Each number is 200 + 40 x the weight over its row's rms, rounded and kept within 0 to 999. Layers, rows and columns count from 0. The size before them is the row's rms in percent of the matrix's.

# layer 5 attention query, 128x64, rms 0.0807, rows 0-31, columns 0-63
042,263,180,179,132,128,199,132,192,161,228,243,187,213,206,247,144,226,216,236,159,132,160,194,206,190,208,221,146,259,189,192,172,172,169,194,226,190,195,156,178,204,154,166,283,287,114,215,184,202,220,188,165,241,179,246,255,287,201,188,144,226,233,175,155
041,223,177,252,194,269,162,214,167,224,157,195,168,220,172,161,252,255,277,191,225,181,153,177,197,149,225,118,173,182,166,190,195,246,289,239,185,220,210,189,216,224,277,271,218,189,191,197,206,134,129,115,219,151,193,184,254,201,173,181,232,212,172,270,245
047,224,224,187,175,199,139,208,186,195,252,215,225,121,101,128,193,211,238,258,219,148,262,171,135,241,167,211,299,188,227,257,179,227,172,181,233,207,174,254,183,111,169,239,178,159,207,210,168,257,148,161,197,203,197,175,214,177,139,233,196,233,235,227,177
046,173,206,197,137,225,194,231,313,216,157,207,157,223,214,216,157,220,225,237,224,185,160,182,249,249,164,236,205,196,257,237,173,150,185,230,222,237,155,189,181,190,282,243,144,247,155,260,311,170,181,175,246,178,191,184,276,199,166,158,252,247,208,206,206
052,237,185,187,197,142,199,172,170,198,241,239,256,244,171,214,244,204,136,146,196,186,316,227,155,237,165,233,176,262,233,174,275,200,201,234,185,134,238,200,193,161,190,210,188,228,245,215,117,121,263,185,194,250,208,185,183,131,137,236,216,220,201,232,167
067,266,200,205,170,204,269,185,166,172,218,170,208,208,192,204,188,144,125,228,193,216,177,175,176,291,152,205,260,257,144,145,267,308,268,211,174,159,270,205,222,172,192,140,203,202,186,251,152,220,203,228,213,241,228,211,208,185,164,261,258,166,190,195,237
065,153,172,158,179,261,218,227,157,169,157,182,175,222,172,217,202,241,186,198,207,166,139,184,193,280,183,152,244,203,172,199,252,266,249,175,215,181,183,212,247,274,186,199,264,235,212,197,175,236,126,200,240,153,149,180,147,187,86,254,262,221,221,218,263
057,195,114,184,233,210,220,201,213,197,210,208,208,262,207,240,168,230,144,229,173,232,114,164,202,183,207,221,95,222,228,225,177,97,299,172,205,266,184,236,175,183,211,175,248,143,185,269,240,232,198,230,223,157,231,201,260,216,243,202,147,209,167,176,190
059,149,232,207,238,227,102,170,283,209,256,236,215,145,242,190,216,191,218,230,297,243,232,223,208,183,300,183,205,149,232,129,131,209,132,215,168,218,182,165,194,189,217,226,173,166,168,192,184,174,233,197,182,221,207,248,209,213,248,180,210,165,197,200,103
103,174,211,221,193,204,245,222,138,238,208,168,145,195,229,183,206,189,269,204,135,209,198,261,150,255,163,151,248,249,157,254,208,296,202,226,231,165,161,190,187,207,226,208,173,265,240,146,174,193,203,184,209,182,138,174,119,254,92,180,246,187,207,205,248
120,187,180,167,163,258,201,171,242,161,245,188,205,193,170,270,214,220,203,255,195,199,138,256,192,254,272,259,122,244,285,189,195,156,221,153,165,221,257,138,145,194,170,174,258,182,216,220,195,193,190,184,150,184,202,241,263,157,271,251,157,178,163,165,220
116,223,248,205,203,173,162,185,228,186,157,222,217,195,241,209,275,229,263,219,198,142,200,205,262,176,197,195,190,196,191,171,236,222,140,80,250,155,192,183,171,239,173,169,194,165,219,227,204,184,166,133,201,107,241,206,298,248,232,213,180,118,173,208,140
148,270,158,204,213,178,195,199,251,136,164,252,150,236,176,183,182,260,231,221,152,193,213,249,188,260,169,136,216,230,215,189,157,224,249,213,218,165,204,185,218,219,212,269,199,230,261,212,187,164,208,132,191,209,237,194,68,185,226,151,149,183,104,173,230
140,169,267,178,164,248,207,140,176,237,161,235,161,177,233,213,187,181,216,203,160,138,181,109,239,272,178,243,115,215,237,201,181,220,199,188,156,229,223,243,216,210,207,209,241,138,222,169,201,187,183,226,179,207,186,254,298,136,149,278,146,211,187,250,250
166,181,142,257,200,241,143,284,171,244,195,136,221,253,265,205,197,248,168,177,179,224,232,224,206,158,248,256,248,140,181,187,199,156,221,217,223,190,131,251,179,267,187,99,171,245,191,199,220,208,187,157,201,212,153,175,243,131,188,170,199,245,173,149,241
167,201,212,148,162,159,232,232,224,234,235,166,180,191,191,192,205,118,204,195,150,251,167,145,207,228,275,90,235,258,168,249,173,186,216,213,247,196,181,159,181,242,216,226,213,200,188,307,191,137,226,177,193,182,269,225,191,147,163,129,201,257,246,228,210
159,140,223,198,206,211,136,272,236,174,227,217,249,192,161,229,236,181,228,214,199,197,181,166,278,237,187,227,201,172,147,202,191,203,176,249,117,251,175,177,194,133,208,174,225,199,210,255,191,209,94,180,199,146,216,203,165,284,221,144,273,140,260,156,231
165,149,161,247,138,182,230,245,187,223,187,220,172,107,271,156,278,212,223,235,217,198,237,196,213,216,237,223,138,249,180,176,297,195,272,212,124,233,169,192,212,181,177,191,181,189,159,202,185,110,209,225,253,172,266,184,153,223,178,188,140,159,208,200,198
155,297,77,178,178,180,236,181,188,132,237,247,180,180,185,252,201,200,223,135,189,205,185,220,217,170,241,225,182,181,134,84,164,278,197,195,200,225,214,211,198,245,238,172,210,187,135,223,172,202,212,148,181,241,180,171,188,172,271,224,181,177,245,207,233
146,225,208,118,226,200,211,259,187,224,145,197,161,299,224,228,241,160,194,158,134,184,161,220,204,83,143,247,245,173,247,157,203,170,250,161,188,226,202,198,139,200,172,185,210,198,216,178,179,269,186,264,191,178,256,194,163,246,230,232,181,193,219,275,182
155,218,200,237,175,183,204,228,228,151,148,189,198,215,185,202,215,132,141,201,122,254,214,261,243,187,213,188,152,223,223,237,275,176,155,170,191,108,210,167,232,218,162,135,154,226,211,116,259,176,233,135,188,218,172,224,235,311,174,175,236,215,219,228,199
154,210,151,135,188,186,218,129,156,237,194,173,204,192,201,182,128,204,203,200,166,200,265,127,271,199,268,240,232,235,216,181,206,183,186,195,231,245,247,219,258,166,214,164,173,208,223,184,218,196,167,169,248,288,207,122,204,278,248,115,146,225,139,202,214
169,188,190,175,182,251,140,109,202,236,160,235,144,271,272,180,172,195,177,232,231,236,201,214,175,201,136,219,234,247,159,280,136,223,224,178,199,203,177,106,229,212,196,187,210,288,201,270,179,216,166,170,239,137,179,171,248,250,211,219,168,172,206,185,238
160,273,171,166,235,230,139,194,170,209,201,228,160,155,161,203,200,222,190,227,177,118,220,197,153,244,199,184,142,217,157,263,243,154,196,246,220,163,222,203,207,221,204,168,269,251,182,198,116,253,174,152,214,271,269,229,225,165,215,146,286,141,192,187,242
168,238,219,131,179,264,203,174,128,148,214,235,215,222,208,213,161,237,186,244,206,252,210,218,267,237,145,148,196,131,175,217,245,145,211,274,297,216,174,229,174,187,140,214,251,131,181,174,257,170,204,213,206,139,245,135,224,204,206,165,158,229,216,219,178
157,240,273,190,193,175,167,135,275,75,155,190,291,246,194,153,231,145,147,207,134,194,231,198,218,218,211,247,233,227,184,240,245,239,188,204,185,191,246,254,198,199,158,144,176,195,205,253,160,189,167,218,159,259,212,153,175,161,152,232,205,220,215,206,221
161,248,184,217,214,171,220,190,245,145,233,189,130,143,207,233,245,203,175,185,193,151,113,211,134,214,240,257,241,180,230,217,244,215,181,241,176,167,199,157,210,149,160,255,256,276,196,189,246,222,142,217,274,183,259,165,251,189,130,204,168,200,197,235,120
155,156,214,156,214,189,186,171,176,236,182,194,223,269,236,199,89,186,225,187,234,230,188,203,203,200,238,227,155,259,153,178,199,233,199,248,248,203,227,142,282,235,164,216,145,144,158,169,178,242,134,194,233,201,236,303,102,209,224,217,205,215,251,192,171
164,241,225,131,183,222,231,178,133,227,129,171,237,192,187,176,261,226,220,232,212,208,153,258,154,276,183,236,278,185,134,150,185,149,278,138,189,272,264,223,232,192,161,208,187,264,170,173,201,156,208,213,203,201,210,245,170,171,208,144,227,199,176,235,149
145,148,186,140,230,128,175,174,240,179,226,239,208,201,219,245,212,279,195,189,127,248,208,139,155,194,286,229,152,156,198,228,258,138,292,181,147,193,204,174,191,213,192,200,258,242,230,161,215,156,143,266,247,198,178,216,222,148,219,151,231,206,165,214,213
149,193,169,175,170,216,172,175,121,224,240,218,199,168,337,205,204,146,196,155,221,188,230,236,174,170,143,243,199,235,213,237,252,183,239,188,193,132,189,245,156,140,182,177,154,168,208,265,262,162,210,136,206,230,294,205,249,160,191,195,202,183,206,188,259
152,207,239,214,235,225,233,265,192,248,111,184,162,146,292,223,183,234,186,139,215,178,100,145,229,220,243,229,212,219,200,215,231,185,134,182,196,117,273,178,170,233,111,172,242,184,181,238,246,165,234,194,163,186,159,204,194,179,226,235,223,182,183,229,220
# layer 5 attention key, 128x64, rms 0.0795, rows 0-31, columns 0-63
034,148,202,256,240,266,163,319,303,208,159,212,216,163,195,229,167,185,170,210,170,204,174,167,270,171,250,188,214,156,177,218,209,127,212,144,226,176,214,233,223,133,204,220,168,176,171,141,159,200,214,202,267,164,219,141,185,160,195,217,126,170,179,193,224
040,194,202,204,189,248,144,227,160,190,195,224,106,162,267,185,126,163,185,203,243,218,189,199,186,235,238,209,135,146,190,186,231,223,131,218,176,239,207,216,182,199,228,168,210,168,180,212,223,228,162,244,173,241,182,242,108,264,150,288,107,148,225,154,181
044,258,221,184,270,219,236,188,236,202,236,158,261,131,229,154,215,156,181,219,225,250,190,218,248,190,234,237,148,210,137,179,138,201,180,260,156,277,171,169,197,205,176,231,232,254,173,209,215,235,269,190,197,75,206,214,157,212,216,218,183,177,190,187,113
053,252,221,201,188,168,200,223,128,205,245,202,220,180,213,242,153,116,251,200,192,164,217,157,127,153,214,216,141,177,149,146,193,211,199,220,182,223,232,152,202,200,174,153,164,121,204,229,158,177,178,219,140,225,250,201,120,266,276,177,147,184,127,144,180
049,213,215,246,219,189,158,178,214,245,225,255,211,211,195,207,182,188,168,157,172,192,194,181,220,172,222,234,209,217,278,170,146,103,119,167,217,187,230,187,249,157,246,250,201,239,187,249,270,173,252,215,245,228,202,206,223,180,356,187,199,208,218,208,132
058,134,174,223,163,259,254,204,200,208,192,189,277,221,180,244,247,259,260,221,218,143,239,237,192,173,196,219,221,159,159,260,187,171,163,222,199,163,212,132,257,228,207,241,165,155,246,212,281,173,198,206,234,107,206,124,233,140,230,239,225,232,141,210,206
079,185,231,181,136,211,259,155,182,205,198,132,173,226,186,163,231,231,273,194,157,155,220,199,175,173,136,210,185,213,162,226,217,277,227,191,218,190,226,212,170,224,207,203,183,236,271,186,247,198,193,150,164,142,180,148,213,125,65,184,250,189,152,197,271
053,196,257,215,217,225,162,248,224,214,203,257,163,166,264,138,179,166,151,215,185,200,232,178,161,203,200,201,182,228,174,185,163,263,130,169,225,182,144,215,191,213,213,200,217,188,228,90,121,166,172,166,155,206,107,240,121,248,134,195,180,151,256,203,218
074,221,207,245,205,162,128,214,197,170,216,232,265,162,205,195,177,258,118,168,281,143,222,192,206,211,235,285,241,205,226,197,204,146,227,227,189,118,154,171,214,182,170,280,206,162,168,282,168,205,197,232,228,245,183,178,196,226,197,126,176,221,252,239,140
049,179,166,178,174,248,217,126,243,168,224,172,162,227,182,257,163,233,204,179,173,209,183,239,179,255,183,160,191,200,186,236,224,229,218,262,221,281,240,198,188,182,254,193,161,216,246,243,219,221,199,234,165,177,222,173,282,166,250,250,303,237,164,165,316
126,165,136,136,222,251,241,197,263,165,205,171,146,254,231,207,178,155,188,204,179,243,186,273,208,210,251,108,195,204,231,169,159,184,178,224,192,268,194,193,200,98,201,210,115,230,156,210,169,203,179,239,213,233,199,228,256,229,233,172,268,240,146,150,227
107,227,245,162,154,204,94,217,199,221,176,284,186,235,234,193,159,190,176,256,189,229,153,202,253,186,276,216,200,234,266,186,219,158,99,233,196,218,219,218,140,197,253,147,185,238,179,169,256,148,245,182,199,144,213,232,163,202,228,277,167,181,177,206,164
155,239,197,285,147,182,186,205,195,237,212,147,157,260,185,180,209,212,219,225,190,137,166,193,274,174,228,145,155,186,207,139,261,197,249,189,216,274,266,150,203,124,158,305,218,194,176,182,268,207,186,136,145,225,190,157,166,181,180,172,207,210,187,214,232
147,195,209,214,145,226,147,188,241,195,192,153,268,196,194,243,136,208,204,264,224,199,205,211,229,179,185,148,203,122,186,214,177,282,168,174,182,217,293,237,210,174,176,156,171,191,218,172,118,189,261,264,248,126,220,198,245,196,188,199,99,169,207,228,257
167,212,142,181,202,229,219,226,220,158,215,206,177,283,188,133,260,239,178,182,201,156,247,187,166,196,254,247,242,173,191,307,187,153,181,135,287,256,183,199,221,224,123,207,131,161,190,219,201,235,254,234,134,161,194,168,229,173,165,246,222,175,223,172,221
166,206,218,237,229,253,176,197,267,165,213,179,219,230,182,206,197,193,274,137,166,281,177,223,213,167,168,139,144,210,200,163,124,138,229,194,219,198,218,229,226,200,193,213,202,302,148,285,210,180,190,205,132,235,241,149,255,193,154,172,156,131,226,233,166
153,189,194,206,253,209,201,191,170,177,229,201,190,239,142,246,202,167,182,177,196,235,155,114,261,245,166,249,240,194,141,169,234,177,163,201,189,218,108,217,203,178,219,288,195,187,277,238,148,160,116,145,210,193,251,152,215,148,259,254,197,158,249,203,183
154,184,142,260,152,158,174,180,221,250,208,184,184,158,271,199,215,159,139,229,188,255,182,261,239,294,209,216,162,248,196,189,184,201,228,187,178,222,180,286,160,265,122,238,182,175,195,192,185,174,235,247,208,191,226,126,166,249,187,244,200,154,235,147,134
157,312,194,239,244,163,135,149,142,222,236,248,212,221,223,234,136,259,156,116,184,215,199,223,225,129,237,213,224,278,185,180,200,245,223,183,155,250,201,153,188,220,190,223,198,159,129,211,242,172,217,197,228,217,219,194,174,195,196,149,214,172,182,115,251
147,206,180,212,310,209,208,247,145,198,202,191,196,232,231,224,208,124,246,221,223,194,251,191,184,179,215,259,181,156,209,188,122,233,209,191,182,216,269,129,149,184,243,172,226,227,214,190,196,123,179,218,310,145,259,178,180,210,120,212,171,225,160,238,172
150,214,250,189,254,173,296,227,161,197,189,248,243,223,218,195,145,154,173,193,211,156,220,216,229,207,210,195,165,205,206,225,227,228,269,213,152,220,187,235,199,205,158,162,189,269,250,145,253,113,256,133,155,112,189,209,256,213,142,138,223,216,186,145,168
155,124,213,183,263,250,197,138,241,215,163,195,199,208,217,215,160,243,175,244,130,154,223,119,171,196,227,179,226,224,181,173,173,193,204,185,142,242,234,270,281,211,245,139,134,173,140,175,256,185,250,166,190,231,237,161,176,247,242,146,170,261,194,222,214
165,169,175,186,179,257,234,201,182,212,167,206,224,266,201,127,142,176,301,228,228,162,152,209,269,210,220,180,257,147,225,203,207,187,224,172,188,193,175,244,216,122,178,229,161,243,145,258,232,250,204,113,293,171,152,232,161,195,153,227,200,171,185,217,174
156,164,202,210,170,256,244,168,264,227,212,187,233,193,202,160,145,238,186,276,159,152,198,204,158,204,268,229,206,225,191,221,273,258,155,202,224,185,185,164,135,208,180,278,230,198,146,246,118,161,184,111,173,222,272,207,289,173,196,188,234,181,213,206,216
161,89,229,187,186,151,242,157,205,155,173,221,257,179,194,244,197,219,197,163,257,133,221,218,216,237,216,181,252,170,210,173,202,181,219,242,270,215,165,163,234,249,223,227,292,188,120,165,222,231,232,168,225,143,253,118,203,246,201,165,177,234,231,187,255
142,279,229,199,238,176,190,195,271,191,191,181,231,223,234,174,201,209,147,142,218,176,183,183,196,280,146,160,250,150,231,155,259,211,178,265,191,187,219,171,200,109,192,152,153,284,162,218,121,226,160,232,142,214,228,208,219,254,132,234,171,238,229,213,206
156,197,222,144,155,220,211,236,234,240,216,249,238,225,185,217,179,118,161,165,120,147,185,261,213,189,182,210,239,264,143,211,267,226,226,204,181,188,194,223,228,160,219,234,246,217,148,139,222,186,207,244,273,266,167,130,227,154,227,229,188,251,139,156,139
141,169,155,209,246,188,177,81,184,237,260,175,238,237,147,236,133,146,218,235,177,224,215,204,187,229,257,203,160,181,163,209,193,267,172,195,238,189,211,135,244,243,163,169,196,236,210,163,208,256,215,203,162,217,188,276,168,203,243,233,140,204,280,241,132
167,170,200,256,239,170,145,222,184,202,205,154,209,211,179,219,194,164,235,261,167,183,160,248,155,310,125,214,293,239,214,122,201,188,230,169,284,240,216,171,182,222,248,174,119,170,177,159,219,125,239,206,254,188,205,188,222,166,196,166,209,174,209,238,205
140,140,143,145,200,224,154,251,262,208,202,225,220,208,209,255,159,266,253,185,216,232,152,138,131,258,214,200,201,182,219,252,227,200,254,217,191,206,301,181,177,236,170,255,156,200,172,197,245,185,160,230,215,118,204,146,212,193,247,219,202,262,173,190,123
146,134,195,163,165,134,225,206,226,232,205,239,159,162,203,156,185,122,187,116,255,231,182,248,213,217,239,232,176,127,187,218,203,188,199,111,251,217,308,237,143,227,228,173,175,176,178,287,207,190,185,177,209,222,235,199,222,236,154,165,199,216,136,194,236
148,210,202,147,247,229,195,269,255,200,194,191,242,209,194,175,136,96,196,233,175,165,209,146,250,210,142,209,191,173,176,186,198,221,161,189,236,161,270,170,165,202,119,165,291,147,204,267,266,192,277,242,188,209,185,236,167,173,249,182,235,160,189,171,193
# layer 5 attention value, 128x64, rms 0.0553, rows 0-22, columns 0-63
101,182,131,155,273,200,188,237,180,188,207,199,216,226,189,172,161,259,197,215,261,201,196,216,104,278,183,277,195,200,187,167,211,175,196,262,201,185,156,236,189,165,218,223,184,265,94,119,192,283,232,189,164,225,187,179,167,219,185,189,154,143,242,229,176
115,135,109,212,217,244,238,187,121,139,262,247,252,154,232,198,213,182,173,214,233,158,185,186,277,178,231,189,193,292,247,157,173,214,200,255,203,130,195,187,204,208,180,222,196,247,183,189,172,180,139,288,213,234,188,215,139,211,157,144,194,219,231,241,183
112,174,176,226,173,159,250,136,213,210,244,198,263,187,264,222,221,261,220,219,211,170,177,220,178,197,163,172,185,157,102,257,152,188,190,260,227,257,196,168,177,169,179,141,267,186,233,224,208,102,252,184,137,237,167,233,253,152,222,241,193,204,129,222,193
111,184,191,140,170,232,259,262,145,233,97,168,244,199,221,189,209,106,194,264,273,234,218,240,194,206,188,180,129,190,196,160,174,212,168,210,167,212,144,210,191,144,200,163,201,195,182,197,170,242,195,208,175,237,268,192,152,270,201,294,166,237,234,197,163
109,166,207,240,220,245,254,155,232,136,179,192,142,225,160,187,224,159,217,240,226,232,223,99,142,221,266,215,164,212,182,198,171,152,221,293,244,114,190,171,230,186,243,155,187,136,162,260,213,163,184,200,261,212,176,233,205,232,149,224,175,188,209,142,239
117,168,165,248,219,214,211,248,203,171,179,230,164,199,244,217,127,216,260,216,186,169,172,202,158,227,203,245,234,186,179,205,202,208,249,134,177,126,123,152,179,278,221,304,172,225,248,228,152,208,223,191,152,237,162,225,227,317,186,213,146,218,181,171,205
121,197,218,159,160,169,197,267,130,201,145,239,136,195,214,141,182,129,238,194,224,228,239,211,165,230,229,283,207,233,214,167,207,197,95,266,231,210,190,216,174,210,203,161,191,163,132,171,176,262,168,235,145,220,183,223,121,149,235,202,200,176,235,263,230
109,177,202,164,166,248,151,251,187,223,254,196,243,308,205,231,210,178,158,178,198,209,125,218,187,119,167,218,227,265,180,219,178,168,231,207,202,198,175,223,224,211,306,157,154,121,200,143,161,188,282,191,171,132,185,209,146,213,211,168,190,220,184,202,256
119,183,187,246,211,215,259,204,177,203,228,174,230,185,201,196,102,157,169,253,164,253,190,175,206,180,214,247,228,178,266,202,215,297,217,195,228,188,232,149,223,201,165,215,206,280,112,170,160,217,174,163,186,198,181,129,129,207,215,240,172,222,85,163,220
106,230,200,211,201,258,167,230,143,119,175,203,205,82,278,230,215,200,204,256,189,177,236,197,213,165,191,151,180,181,173,258,231,193,120,235,158,240,193,138,282,224,253,224,154,187,215,179,214,254,241,148,244,185,208,211,245,145,199,158,244,209,208,196,247
103,195,259,176,222,184,187,176,215,169,86,212,180,223,116,140,219,182,203,254,203,148,191,218,199,206,172,256,191,203,239,252,206,191,232,186,130,211,161,172,107,165,221,177,282,246,233,236,242,238,237,220,188,224,244,200,201,163,244,206,255,285,192,235,250
113,206,221,266,195,208,195,120,215,192,262,260,190,228,230,203,233,210,229,187,200,195,135,172,166,241,211,204,182,200,189,255,258,237,181,102,219,202,275,198,120,176,215,164,181,192,203,155,256,237,250,253,165,205,233,204,130,289,270,215,227,142,154,211,183
106,199,193,138,233,243,237,209,211,267,177,258,182,146,189,170,191,179,241,192,171,211,171,212,219,211,280,210,182,159,267,150,167,211,229,228,191,171,184,205,219,124,231,94,190,143,275,231,181,242,191,160,155,120,226,222,285,202,192,126,187,175,182,222,225
114,223,171,185,174,249,224,221,214,144,192,160,269,172,173,212,128,239,246,245,210,156,189,146,229,133,201,181,252,265,158,255,252,144,244,104,169,264,237,165,203,192,174,184,148,216,224,197,191,237,176,196,222,138,174,236,190,186,189,177,93,196,193,155,214
098,228,206,213,229,182,246,209,233,184,168,172,256,130,208,228,195,211,153,174,165,193,128,188,230,160,227,201,159,221,203,217,249,150,199,143,303,183,206,242,140,177,188,262,189,150,179,154,156,206,260,208,279,242,111,157,171,216,237,206,162,143,151,198,258
123,173,261,180,168,197,207,200,220,126,263,220,212,181,151,210,233,174,269,202,187,189,166,196,164,206,160,179,216,158,265,120,211,165,165,198,200,246,234,261,195,240,141,257,196,199,170,217,144,259,195,172,197,228,262,275,101,261,209,227,211,196,119,186,163
106,169,236,230,196,184,161,206,181,161,286,150,170,194,167,195,179,186,185,190,187,207,262,243,260,172,282,220,182,240,186,134,222,183,159,165,180,250,261,205,199,172,160,186,258,131,200,185,270,244,220,191,146,245,151,147,206,207,194,265,114,237,219,282,191
099,226,243,272,221,150,169,194,129,211,204,172,268,179,204,206,164,125,241,203,229,199,199,202,216,172,273,184,229,243,210,234,148,158,274,217,242,197,149,177,220,150,217,242,192,199,230,244,144,268,215,282,225,216,184,157,240,186,244,163,297,234,210,198,258
115,230,215,228,195,230,221,189,195,233,249,168,153,160,128,273,220,171,140,251,188,221,215,148,210,196,194,148,240,167,215,246,216,142,246,195,155,213,201,211,269,224,222,183,236,201,187,209,148,170,139,222,137,243,154,220,238,287,182,205,182,113,166,301,166
106,207,159,187,195,201,244,208,221,180,277,148,185,186,214,228,221,173,95,274,141,116,170,207,174,222,259,221,197,186,122,192,231,180,253,212,194,178,147,205,232,140,217,249,205,199,152,229,204,237,160,193,213,151,212,256,136,151,245,189,113,215,215,179,253
110,199,225,175,158,168,263,241,221,176,276,153,246,205,175,216,221,207,261,212,158,155,154,217,192,213,223,184,209,193,240,199,215,150,207,161,136,262,131,137,212,286,204,120,207,186,164,257,272,154,156,126,174,208,227,131,196,211,179,253,204,222,236,229,169
103,187,160,101,171,215,177,198,170,241,204,196,190,246,251,240,221,210,188,170,149,201,199,157,251,235,258,221,187,84,226,242,249,223,238,199,266,222,185,192,234,220,175,150,246,156,245,184,209,229,240,172,210,321,248,168,145,221,215,162,245,216,174,191,183
101,242,211,219,214,237,226,169,221,188,165,152,203,180,198,213,237,238,272,189,228,210,203,220,233,155,152,253,240,210,241,317,249,173,198,200,246,129,214,249,212,205,188,246,155,226,143,225,258,183,244,241,122,177,219,164,223,212,227,149,208,289,124,154,206
# layer 5 attention output (transposed), 128x64, rms 0.0913, rows 0-21, columns 0-63
116,193,215,208,170,300,180,150,196,141,156,164,195,211,215,183,126,152,190,166,183,131,237,174,194,178,184,150,163,170,180,236,248,226,203,190,160,201,198,191,248,285,212,254,246,271,201,264,151,172,96,233,178,234,209,125,208,192,206,189,236,244,231,242,198
123,172,242,201,276,187,184,232,293,223,253,188,230,170,283,187,175,184,228,181,85,209,200,221,214,250,235,152,218,73,180,269,165,173,202,164,181,213,182,136,207,243,178,208,246,168,241,170,206,184,179,180,157,210,143,232,189,217,208,178,206,231,159,177,178
112,199,217,174,199,211,273,254,171,233,176,183,293,191,170,186,238,229,223,198,246,194,240,232,231,190,197,209,179,261,158,254,204,250,220,190,214,140,153,159,224,152,193,199,118,165,240,239,175,151,163,114,235,97,185,221,177,170,145,178,165,219,150,190,131
116,246,173,227,282,216,145,207,223,167,201,261,244,223,144,211,164,254,201,165,165,229,198,209,226,186,201,185,236,223,160,245,178,141,165,163,202,252,219,225,191,249,261,239,237,210,265,245,144,215,134,242,203,284,251,230,202,121,269,183,210,157,156,157,229
118,163,134,173,208,159,180,196,271,163,217,264,158,191,158,106,215,238,293,143,193,183,188,211,210,195,130,199,273,140,206,206,245,220,217,200,199,201,199,120,189,233,133,238,248,220,179,232,168,185,227,226,192,230,248,180,255,203,163,285,180,201,156,159,197
105,203,211,128,153,224,202,200,212,201,143,198,219,223,193,165,194,209,236,201,136,167,192,225,190,180,141,250,160,201,254,224,130,224,173,222,219,242,145,287,255,192,199,159,193,167,64,164,245,185,233,208,253,134,181,144,202,187,202,239,198,259,214,243,255
121,203,178,204,205,182,160,145,293,149,157,225,234,186,215,217,164,234,199,200,133,152,207,173,277,187,234,221,217,210,128,245,173,245,166,190,105,232,246,231,204,202,217,170,279,199,323,211,207,214,185,189,203,256,261,182,224,257,163,177,206,209,227,188,241
116,235,180,179,283,183,145,175,228,228,131,199,178,135,270,151,195,224,181,151,183,199,257,184,217,249,172,168,111,252,152,150,195,181,190,178,208,165,119,198,137,190,216,188,187,221,163,184,192,202,224,120,209,198,215,220,223,211,149,262,170,236,294,241,170
113,143,261,175,203,254,217,169,232,200,261,143,200,205,158,187,238,190,305,151,231,151,223,242,229,186,242,197,170,152,185,168,201,227,162,184,192,294,117,172,197,192,210,181,174,193,227,213,209,160,253,253,185,240,267,297,241,241,242,189,182,196,229,219,153
108,183,191,144,236,136,228,236,166,207,195,191,176,184,238,125,183,198,183,246,200,300,102,145,225,231,212,190,200,234,228,219,251,167,234,180,172,205,210,220,188,177,123,143,239,218,198,277,216,197,121,174,232,159,241,296,195,197,265,179,200,202,214,236,164
105,191,206,240,149,165,225,186,136,146,200,201,263,143,258,266,149,204,279,245,242,243,180,149,139,172,209,246,135,211,121,185,161,237,272,208,283,207,254,174,187,216,184,222,113,215,192,133,184,182,212,173,219,158,205,216,189,198,234,206,226,183,171,208,199
121,211,219,163,188,241,173,209,173,258,107,151,200,147,160,207,276,150,201,171,201,164,195,200,193,222,251,159,168,188,219,163,125,135,161,268,226,214,216,151,162,189,122,248,198,236,205,287,163,215,267,198,235,185,192,170,255,201,193,123,208,223,147,175,193
112,238,173,267,249,119,229,241,100,199,146,224,182,213,211,206,257,218,237,198,92,176,221,166,172,202,173,132,209,160,124,242,180,189,194,198,229,175,193,233,237,186,185,158,178,226,175,150,265,153,210,132,203,209,206,198,219,236,159,272,208,148,198,249,189
128,226,180,265,216,201,235,295,152,169,229,264,224,253,193,242,202,185,235,176,255,226,153,248,214,214,208,213,120,216,245,191,275,146,221,117,235,171,136,215,178,163,155,284,165,149,159,200,195,190,231,164,213,200,191,225,138,223,225,163,220,260,225,174,196
107,151,238,184,203,231,169,256,176,233,159,138,204,145,139,222,198,225,190,189,195,157,201,244,213,198,132,174,237,234,237,192,260,234,217,212,175,186,184,218,122,254,146,218,115,246,247,214,216,133,283,210,200,202,203,212,124,231,240,187,211,309,215,166,178
127,157,187,275,230,150,256,183,205,228,96,197,238,192,202,177,177,164,205,225,230,214,209,298,229,219,237,161,181,184,196,243,169,237,134,198,222,261,148,213,153,239,233,152,190,171,198,109,255,146,282,240,168,179,195,139,234,172,207,165,199,217,188,230,191
109,211,210,156,196,265,179,208,228,213,163,164,181,231,209,160,140,178,171,159,197,210,199,198,120,216,248,271,225,173,220,222,225,216,178,154,181,187,254,255,256,180,273,252,181,207,228,199,160,180,246,236,200,214,288,207,250,186,106,154,250,150,260,113,202
107,163,218,164,217,290,171,186,219,185,240,187,164,128,284,199,251,212,205,253,199,219,123,182,224,182,240,190,233,212,168,139,249,236,153,200,270,233,244,194,220,248,134,170,159,177,186,194,254,159,171,196,240,156,199,188,168,246,276,213,214,186,143,115,208
119,257,183,201,174,242,224,187,200,159,182,184,195,256,253,187,220,168,181,149,226,188,185,295,145,210,232,235,250,175,272,191,117,271,184,194,164,186,164,119,274,217,193,145,198,174,213,200,259,145,222,129,215,260,222,218,257,146,231,183,209,200,250,231,182
128,230,215,176,168,178,196,158,246,225,141,148,193,224,320,165,246,230,200,154,187,175,209,196,240,215,135,276,179,124,186,211,253,166,140,140,171,209,193,215,138,193,219,232,202,225,185,281,167,134,180,203,221,286,200,177,173,203,162,208,222,183,250,149,221
105,154,168,229,208,200,190,248,199,263,170,238,148,231,262,192,254,192,227,166,290,151,205,203,233,174,220,246,204,220,180,178,170,170,221,210,166,235,242,242,266,194,299,248,194,144,236,144,260,186,162,153,178,176,253,278,225,150,223,190,128,232,167,208,201
106,185,215,152,217,174,222,185,237,164,228,207,184,155,201,226,282,210,199,141,159,182,229,224,224,207,282,193,166,263,183,244,145,213,179,187,123,233,280,178,156,171,267,187,155,249,153,152,229,148,187,178,155,163,133,218,239,112,212,192,187,167,253,158,240